python train.py --n_layer=20 --n_head=4 --head_dim=64 --norm="rmsnorm" --rope_base=10000.0 --tie_embeddings=false --parallel_block=true --init_std_up=0.0361 --lr=0.0133 --lr_head=0.0106 --warmup_steps=200 --decay_fraction=0.681 --final_lr_fraction=0.0 --steps=4303 --dataset="wikipedia_en"
Each number is 128 + 24 x the weight over its row's rms, rounded and kept within 0 to 255. Layers, rows and columns count from 0. Numbers have three digits each. The size before them is the row's rms in percent of the matrix's.

# up: layer 11 MLP up, 640x192, rms 0.144, rows 546-562, columns 0-191
# down: layer 11 MLP down (transposed), 640x192, rms 0.17, rows 546-561, columns 0-191
up546 099:130134109185116148129175094124158168091123134126153103169132130107147100110131114154143116110163112084130147151108139146133077134114173116117058139084119120127112158089103111144133142122111131148121099131104174133159108108184163116095145140098132161101118132138132124141126155120132151108110126165128109085135147138140142127142132118107103087131115116165103127126127088159087153153148124107152128114086108106130154138123081127114083136114124170143137121064140154131116103176100127146118162089169092157142109184097090157124147104132125129113121125133112112150129141131113128089
down546 103:130081137165157084120177093127076076178140110113177162158124158096100169080115161136094143123093133124076108111102115139171149174136103166171168152149142086117152140139129131116097123138154119143139082128139102163104122116086143143184108103138110134121138173127132141152119131148111159124143097129164111144119112098141141138113090125141130130131172150074127107148125146107132115143116143135120124160078145138103121111140143098092113095119150141117112132158144133133132117113110143111091120101153153139172127123119138135087143119108154109143128093149149135133142131132115111103
up547 094:143105105138110136140160151118112095137139129135163110166124109157130091120085091151134113144133125129140156083114117099185078098146155151163094116121153119159152119161165095137165095099133124134086142151154141159147122136154116139130137114148100145083183135119139151109134121087114149155128148152110080155139140107142128159150127123092106122137115138147132117122135157146111157107137127138162154112130149092179118131116126145065095129109096154161130140139119160102166157118127123147178126162180144141103114114136119144132169145111166147133099122076175141144140135148136146079
down547 085:137112121116147147101121154090136113147113071088108141142136145102104139102164169124125144081177098096084139145121130130057144158118115129153154151117152107143111162155114164132130127180150136092185095113093111153132143149106130127110104129111154142158127113127178143176110142156142143093106136111106162128133107131112139129107133137178140131117122133179147146135113135154137132116095151130083111133166134140153134155134148112137161134153148132114145137128116115149093113134093099137140119078115130116133145108157162131134098102132091123125163146189055134137150146150137106154
up548 100:138119087106124118124116085126136132138126120150154126133094122130133158108153181153140142136172121110145139170158121161124134131193174138091151166087090104164127099123143074168155117133120128167141126146094143135119130154100094076083112108145132148136131158121122129161151091154159105088146116088121116130123124157097133137139127138110157162132102115147136158089114153106116150173144134090143134093115128134133111104127115125100107117098129120116122127110136106147194121109170189105168143182117108157133125121142097121115123140140104118130109132103100158113103151136155086095
down548 099:128108146161105147113132129122143079173132165121165110091113136125124147133127136157090188136163152147138084144123128154124120115177154154149123166086126107118151137125145114164156123113130110172145130109140117075116106143157123122112069107135153136132138118149168142157108105133157121208136075129123127142099096097183097125137131147129135116156164154109157116113110096110149112109109140091134126135151123170097115165103125145110160085105106127150111115092152162115163120098123150113143154157142095128137124135133110117147159097130128107122144122158162111151097128095139080111
up549 096:113126151119024101123106105112111131138125118113106132187145155110125129161133073156127105144172094124082134079125106097132120129123084144180113106150111124141157137128127138111131178132101109135133110126140141145149134155136119153115142102153105124100154137125095128105100138124120137118169147127080136109096125119162094152171147099131111109119101125110102096130093115101142145120115109122138124149097096091095071142124083106130156146091093112121119078095136154125124123139151115131141085150126085145133121116146113104139134160156126119134117171143118130106126121155144088082
down549 090:099093133114160123118103168152111106138084111104149137144138137151089098156108190106109147153105135128157104157102139130133086116122134110127107153170128151138111132146146178132167099121112159135100128150156138098185097089136151138144125094103160131156104118148105129139101141108145145131067109161114159144109124116150168129121168127136109132091113117142105108112134085149123089120135108129157125145114137154116155185150133153121109109157129134128151128145103146161175174161136139124144152133150131132142102123132146156140082091200185103129133100126110103087114140119134126109
up550 087:128117117140133140169146118157169119143133111135078111142135144127122149122120128095172097169122100173125140113073130097093110131136093127148095135105109132148115159109119168145122109151099105137128155130113147147116122103182180143121133124123143132149151133152159104132173132135122154102160136128135148130143125150110134125137124109159098132135093114108123138149132130112121108082127169116129105120152138105135143127097071159126126154159099119098125150121087127157086136092089147166142098203145053180162142090136149134096136066086128114121119136111120148143120122130141141086
down550 085:115137112156117129125139125101127130096121117120149102108133097105117135138094076133138182066156138126151136141144108152146109098150142124086144148110129091095123138138136105121107116142143086143148123144120133113127121119053054105183155112114115117143088126152099142126110114134138149180102153114139116135121196125141177076147139130086187129108148097118120145159133157119181121147127084122181103127098136128121124156099167131117145131106132133152102117127149106114121143183154121140164156128132148096143118096128121118147122131154135172139143139114081135127126114113128108105
up551 099:118150119096130147103131109116147159101183158128104210155143147106171112122129106167106143162128127119179148091162140128096081076148138106185129139156137143094148186123119133131143145126125156131149183132135127095104138111134114107130158114181141111136132117085084133159112107099140150141090097142109135115107158119120121096141108133119161109147131145112141129102115133142154144144146092106107123143135170132097127150112124110151088099121149095139100118134130116150137123159136137159102167120096153139135113196144165136149116128125172156093129129131155132123090146149142134114
down551 095:104155142123121139135142155131138125126126118110125108124124183140151122131109134112143129113133124133108150134117106150107113125148122122179117126131097133107184073117092145141146093200147112111137172150148133166103098112143098160138078112124123133163101135158100125120121116149099149127123132152117134132158115147099122120125157090143074135120076136156154141112148121131085127146116126175091119134126121182144135178175158143104147104123133130111150136132132121071154106096148143104100087119107137146109146124090172073127129119136106090144049150131135158148169157116127148114
up552 098:114146099129132159117126101075155111112134122108067144114102085178153099149091151082111129136125100126178096082178124116076137078145126136145155126136132079162143127083114114160120125096122139157102105144143113130140127139159165116128091091107122169140150132140114121139124169160166133120120130125114119131104102121112109131157106108146108101121108091165162130106146164111179126158151136142135118130127129127163153140121138108171146123120125153179114130109070099092096138141104144148089134148119130126123159114110158102109123121127159154104125086153092135118133148120123130087
down552 098:109141161130169139152131148117117122160130140107173164130082128144127082149114121109145094073130168137108097160139115140151122140159137167134188099134102142104108059099163125169122119088145121157141144109126135179152130139121130140129165149115124104125132117109125134074153114141156126172171151105141132133118125172135163152073122122141160149125127136104090154131141171163117126084105142110118129116129158129135168133122137156123145121156152100111089127121128124115147106112125122126094152124146117142117116100149109143108122135141133150125103131142126120218172131109086091099
up553 097:105098149127135103170113142096140136144108126162116151130120144146130111092163162146127094126146122137139135144145097147181110133072146104124128109108156121099133166150140137080148124119109141129148119101122125104155096087098121167151150106125124107120142145125133116112129122137189128133134101142145121140109127126145134112123136111124122117068094096114140122108142196145090145106112145121163129118115092148110137149132104087173117113134104143114130121118171135154121140149197102132138186135142155158121102129135094184097161149119110060130145120179146111126118157119109077177
down553 096:150128112118167118117118123158113152141141116158133112118094100168117126149148102088140144093123112115141149140133174131101125095134101163105127083121134152173124124084128152184124103134169102129084078102136087129075141150178109103140094150143116150148083119194175120113117118156099140135144104108135107161162131143110135155103137111176166131173142125170133122172135136155137108115160123166113122165117160097137143108096141158109118131115101123160132127144104139113103125112113113189139135164114103125096142097119131113155130125136130161128137105108125129107137139126090166126
up554 109:149147102146115181114110101123126094129181141154110122127109097120123143148107161122114115114099103127154098119148157111171106125160163123139147166149133110111104115156114188119163101157137105122114170125152149154155094107102086137102153087128136136141101113066095133133163110093108128178123080091147119121136129116139178119099093144120146106144119136124147162168101155110079100139093113139153147132181145141114120143126094128134139130144104141146098113136166103130129108132130160123093125105154123152111111159124147142099113123094149077138137124108074123158109131130075113132
down554 115:107097137081141153151173151104147107131120113097125143124160116134112109110086150114078090164173146142115128111163122144123095124145141119122096115133130090154143101149121175127110142091163085150158126129109152105147121105137069102115141130145136115157137119128113134159136124086152072081101129145149175124102077124150111127106128134088136094144147123138122140126165128103157111127092123128126131116059076161096170106087120096150124101152125165135153125123132095117107129142152158138112132110150141200128131126120118126135120123094171123116125148113101152109108137121168117130
up555 101:085150155153136130078125112145147140132126126085149130115145151111136122100135143117136098128177084116120135135141097109102124121092114110112108140103163151171095143124076096071147150139134185141142108140170165151126107143107139084151124142163101124193132158165139141091111095106140138071125076138130108077098137115110129111105149128119131122143115113151156143140093146127150154129086127132120118142147120138148160115149125148186114131124110169104135098133103127106140092128106175146139092115135149107105144161138118166116130105079143108150109090118162117153122122146097107130
down555 110:142141114142113100133060136125102107135102130142121160125185138093119130157136133155125105147146132112160098121108119088109150095097122109157144112136146152103098139155141160147111144147075157089105140134102103136145122093148129137164146111109141148098113112119127070163079142162123115115114151121106127118106149092073111123142111157092137147088148132165121132087139135147135095127117114073124114157115118170095166120133092092135173125108120103090100120135151150116128129061131136124122139123123156156138103122105111141134089165160132109105113152148115136105124180167096150152
up556 104:120132117117103165121093156135129127139134117125148148104067194131160152086131121111119112122128152159138177136165150153132112082103133124158131102136086126147153098153123103128095154167129171156152127127135104139115096141129103133128130166134180121145147158115143143098102121130120084138106152159143133134101094124117101121112168107128093114165161143128151154141171124155175132081127130170116112166136134121132165161114098145109113121113158141175109144148130146137129162099146171139090105107090134115101093091115154126085102143133096127096114113105165135105143147141117155168
down556 103:138192114089142116114157116138196123142133127149153127116129148160114150098126133103129118105153109103158098132139151076143116138105097130141117135128136120138129162081126142113082152115149196067130120153114140105140135113130090102128085128181107150110124137149095123144131153109095137111149105094119166091140151085146113123151148136154141118106137151127128097149153126111106131131137122153140124155118134152102115162171146136127121144134127120123088114114077117162158135129160130098063112096136169155083159159084125155174139127117123096137137171143159152139116152133108104125
up557 096:127158107144144081079093158126132145133153126122106114116118140113083133174168102133146122129088134139108102095125134116159129136136098125120098169133113111097105105113130111149106061139101135138107124087101121112119100107139152140121118147127128136121161132138150097149120169121104085131165116130131166135135142119107152140183070188092119139114113092180132150139144137098119093128110159083112118125106152107154164135144147117171142144122135158174126151156131120158135131141161159124149098118132122101118145141093168095125156140123139104131118102134122099092158117154080065156
down557 095:117131132077133148125120117121169134108121133122156150132139146121123126100122147103146148121152103108133152122133121137107096125121089129123114123121179127179101159142163154117118129093173133093122093139152107112156111117173120150114064139115077135137120089129154155118121089150136114131103090104107160110105118114155180092059149137131086126113138130149131119140105127155168127178127130101136135129137146145103144131141066124161165147091110151135092132200164172126165145097157132114138086103148133151131126120133125115161138113157123142121136120139094160149112121130138077166
up558 097:102177165087108133139161082162125123102150145168143108141159155107133089097175156047145138158152116145161143124110094115195145120157117132131146098101081131129147133156115084136157111114121177121161140099143099132092104088142108108141143137158124124109156152148125145149116122132114109126144107138111168124127157145107071175124113130143118109097106131139155119139128104169145147105100130124153144122168176118119130129162093104139146149114128134110158105151154151114170133113136144075144097117101105126103112117096150153152125165122115132140153120109149117119126163124125142122
down558 101:108084118148157092126089119113123149132146084088093159114129099181142145115117190123133127074082154079120082118107132121113111116092155143121113146094142121131139085098187147167129151131102122125067117132126135113088127150129112138089123157098104178106123123119134152150181130118134123159117143147137129102091144106112148126130134135111114131127150122102160114153128153160122100119132154159146144150120079134127113141111119158129118143102105166169129142101082116114111144117124118083075152141103131128161148108125136112125128151097115115107090152118173102112123096157132158139
up559 099:132096126092104139116124158113093105189112151123118155134044158082118138136153151122138087109125117119130116154152143123124150096144168150126127085107139120127069113125128125128131107152141145133098089132144090168112128127169117127152117140114128116151108106121133085138150122167138103154091121123110108109123125130110097140120142118110108117143162111134149151094170122105129123136111137132119129107135125163053086147118148160132087123115116079138083147110088154143100152095137163173166141123131124129164149154119130108176146092134156148141117131162131116117087132087173149114
down559 102:142141146108113105130112144115134177080134136110099133129149100140130077113157116153129160152122158108139149122119115147122160090142151142100148110148175083148165111134102081092161144112134121117104144165127119086158138123147105146107144122098166098108112102101110150143115108119129129114159172163118123096150134111136137162130126086100086142120103094110165104127094165122080141111149129119105142163113115168153104143122123111140113150115139116135156144114078133130111109187141097097101080144173084129121120140133111184101139126165083118097145099114112158139125102097148119105
up560 110:147140104119167174163101153128152097170122130146147136096106112079112123126097157148160149088100149130154115118136117111141127126115120088101173115104132109173100120094134078123129154155132131092116143143133172095143128113123102117121169082114156116119123127119094101142166137140177117118109130086145122123104095140153102096095082106151154131138131139163144108149134111155154136122127122085135119122167095193125092141122106116136117103134102160124165139136113119143142151156138130148137155183149131154165092119191128151127111118091126145135122110105099090133156153114147167103
down560 126:144086161137134128130111096139144177130161100205120117095110125131098102174135120135146147122108148108125105127140181138154108200123077133103073145099145157137126146128122107156166107146097153131152111102170131144101183163124088128122138123166109124114110127102132090098088143144142146186159129157126133112146132104121156132139167140120125137137132134137119129097144059113103125123147139122140143143133100115130096138104172118148109123122110111146120131109141123151095110123106162136162139133105108165143135110087094121120121184149099130154136166138129118134089167143135148138
up561 102:092169102081128127085118128141173106160108103101187136127140147105118129129101130098142121101159167076160163104109156150139147107125159120111136105182146164162161150128127093075157149124117106102155094123164111160128121119143124105140102153128105143108141137151134120124133160114107136147154090138142129109110125134172154091141127146163143132124153112153096112098089119112105102128089157161130111120145071142139108110090129123177098116131113113165106138125129146158105112126114145123127109126094148138115136084127090110175121123143100127144095095121177143118091092151128108109
down561 099:103103128157166087129118132184148152099148131133132185125145155105147098103133142155117166148124130115166140124108137125100124133113163151206154115148139117130136153138160149095113099121110127105114063150170109122156106146163153106087154131110145120146135159134148092111146084116112107116143132115121147119137166125114119125122111132145116146153118104156116164117146116133154175139132166086129124099076162119163120161169122157108110122134127165083144135103133155156133125102166141156127090133121121148107147144137174172156123150122108138139101144098140152122077113113077138151
up562 101:129139133157141157131159117120115156102143114145125082168161163122135102117121117153132109128160140088150104126126159152098124107096113146122114129125106140139096148089126113080142105154132090100124138122164139156104109113138136131158138156146158166113128179113113132096150132090084107103148179157114128140113154164102132142092106103140122161113169112113119159128121121127099122138113168121135139083175120122144155145139137149126125132144077162061113124145142130132125103160109129133099143147121136112064086127117061146125145157153104080137059156092124148148124118128108139111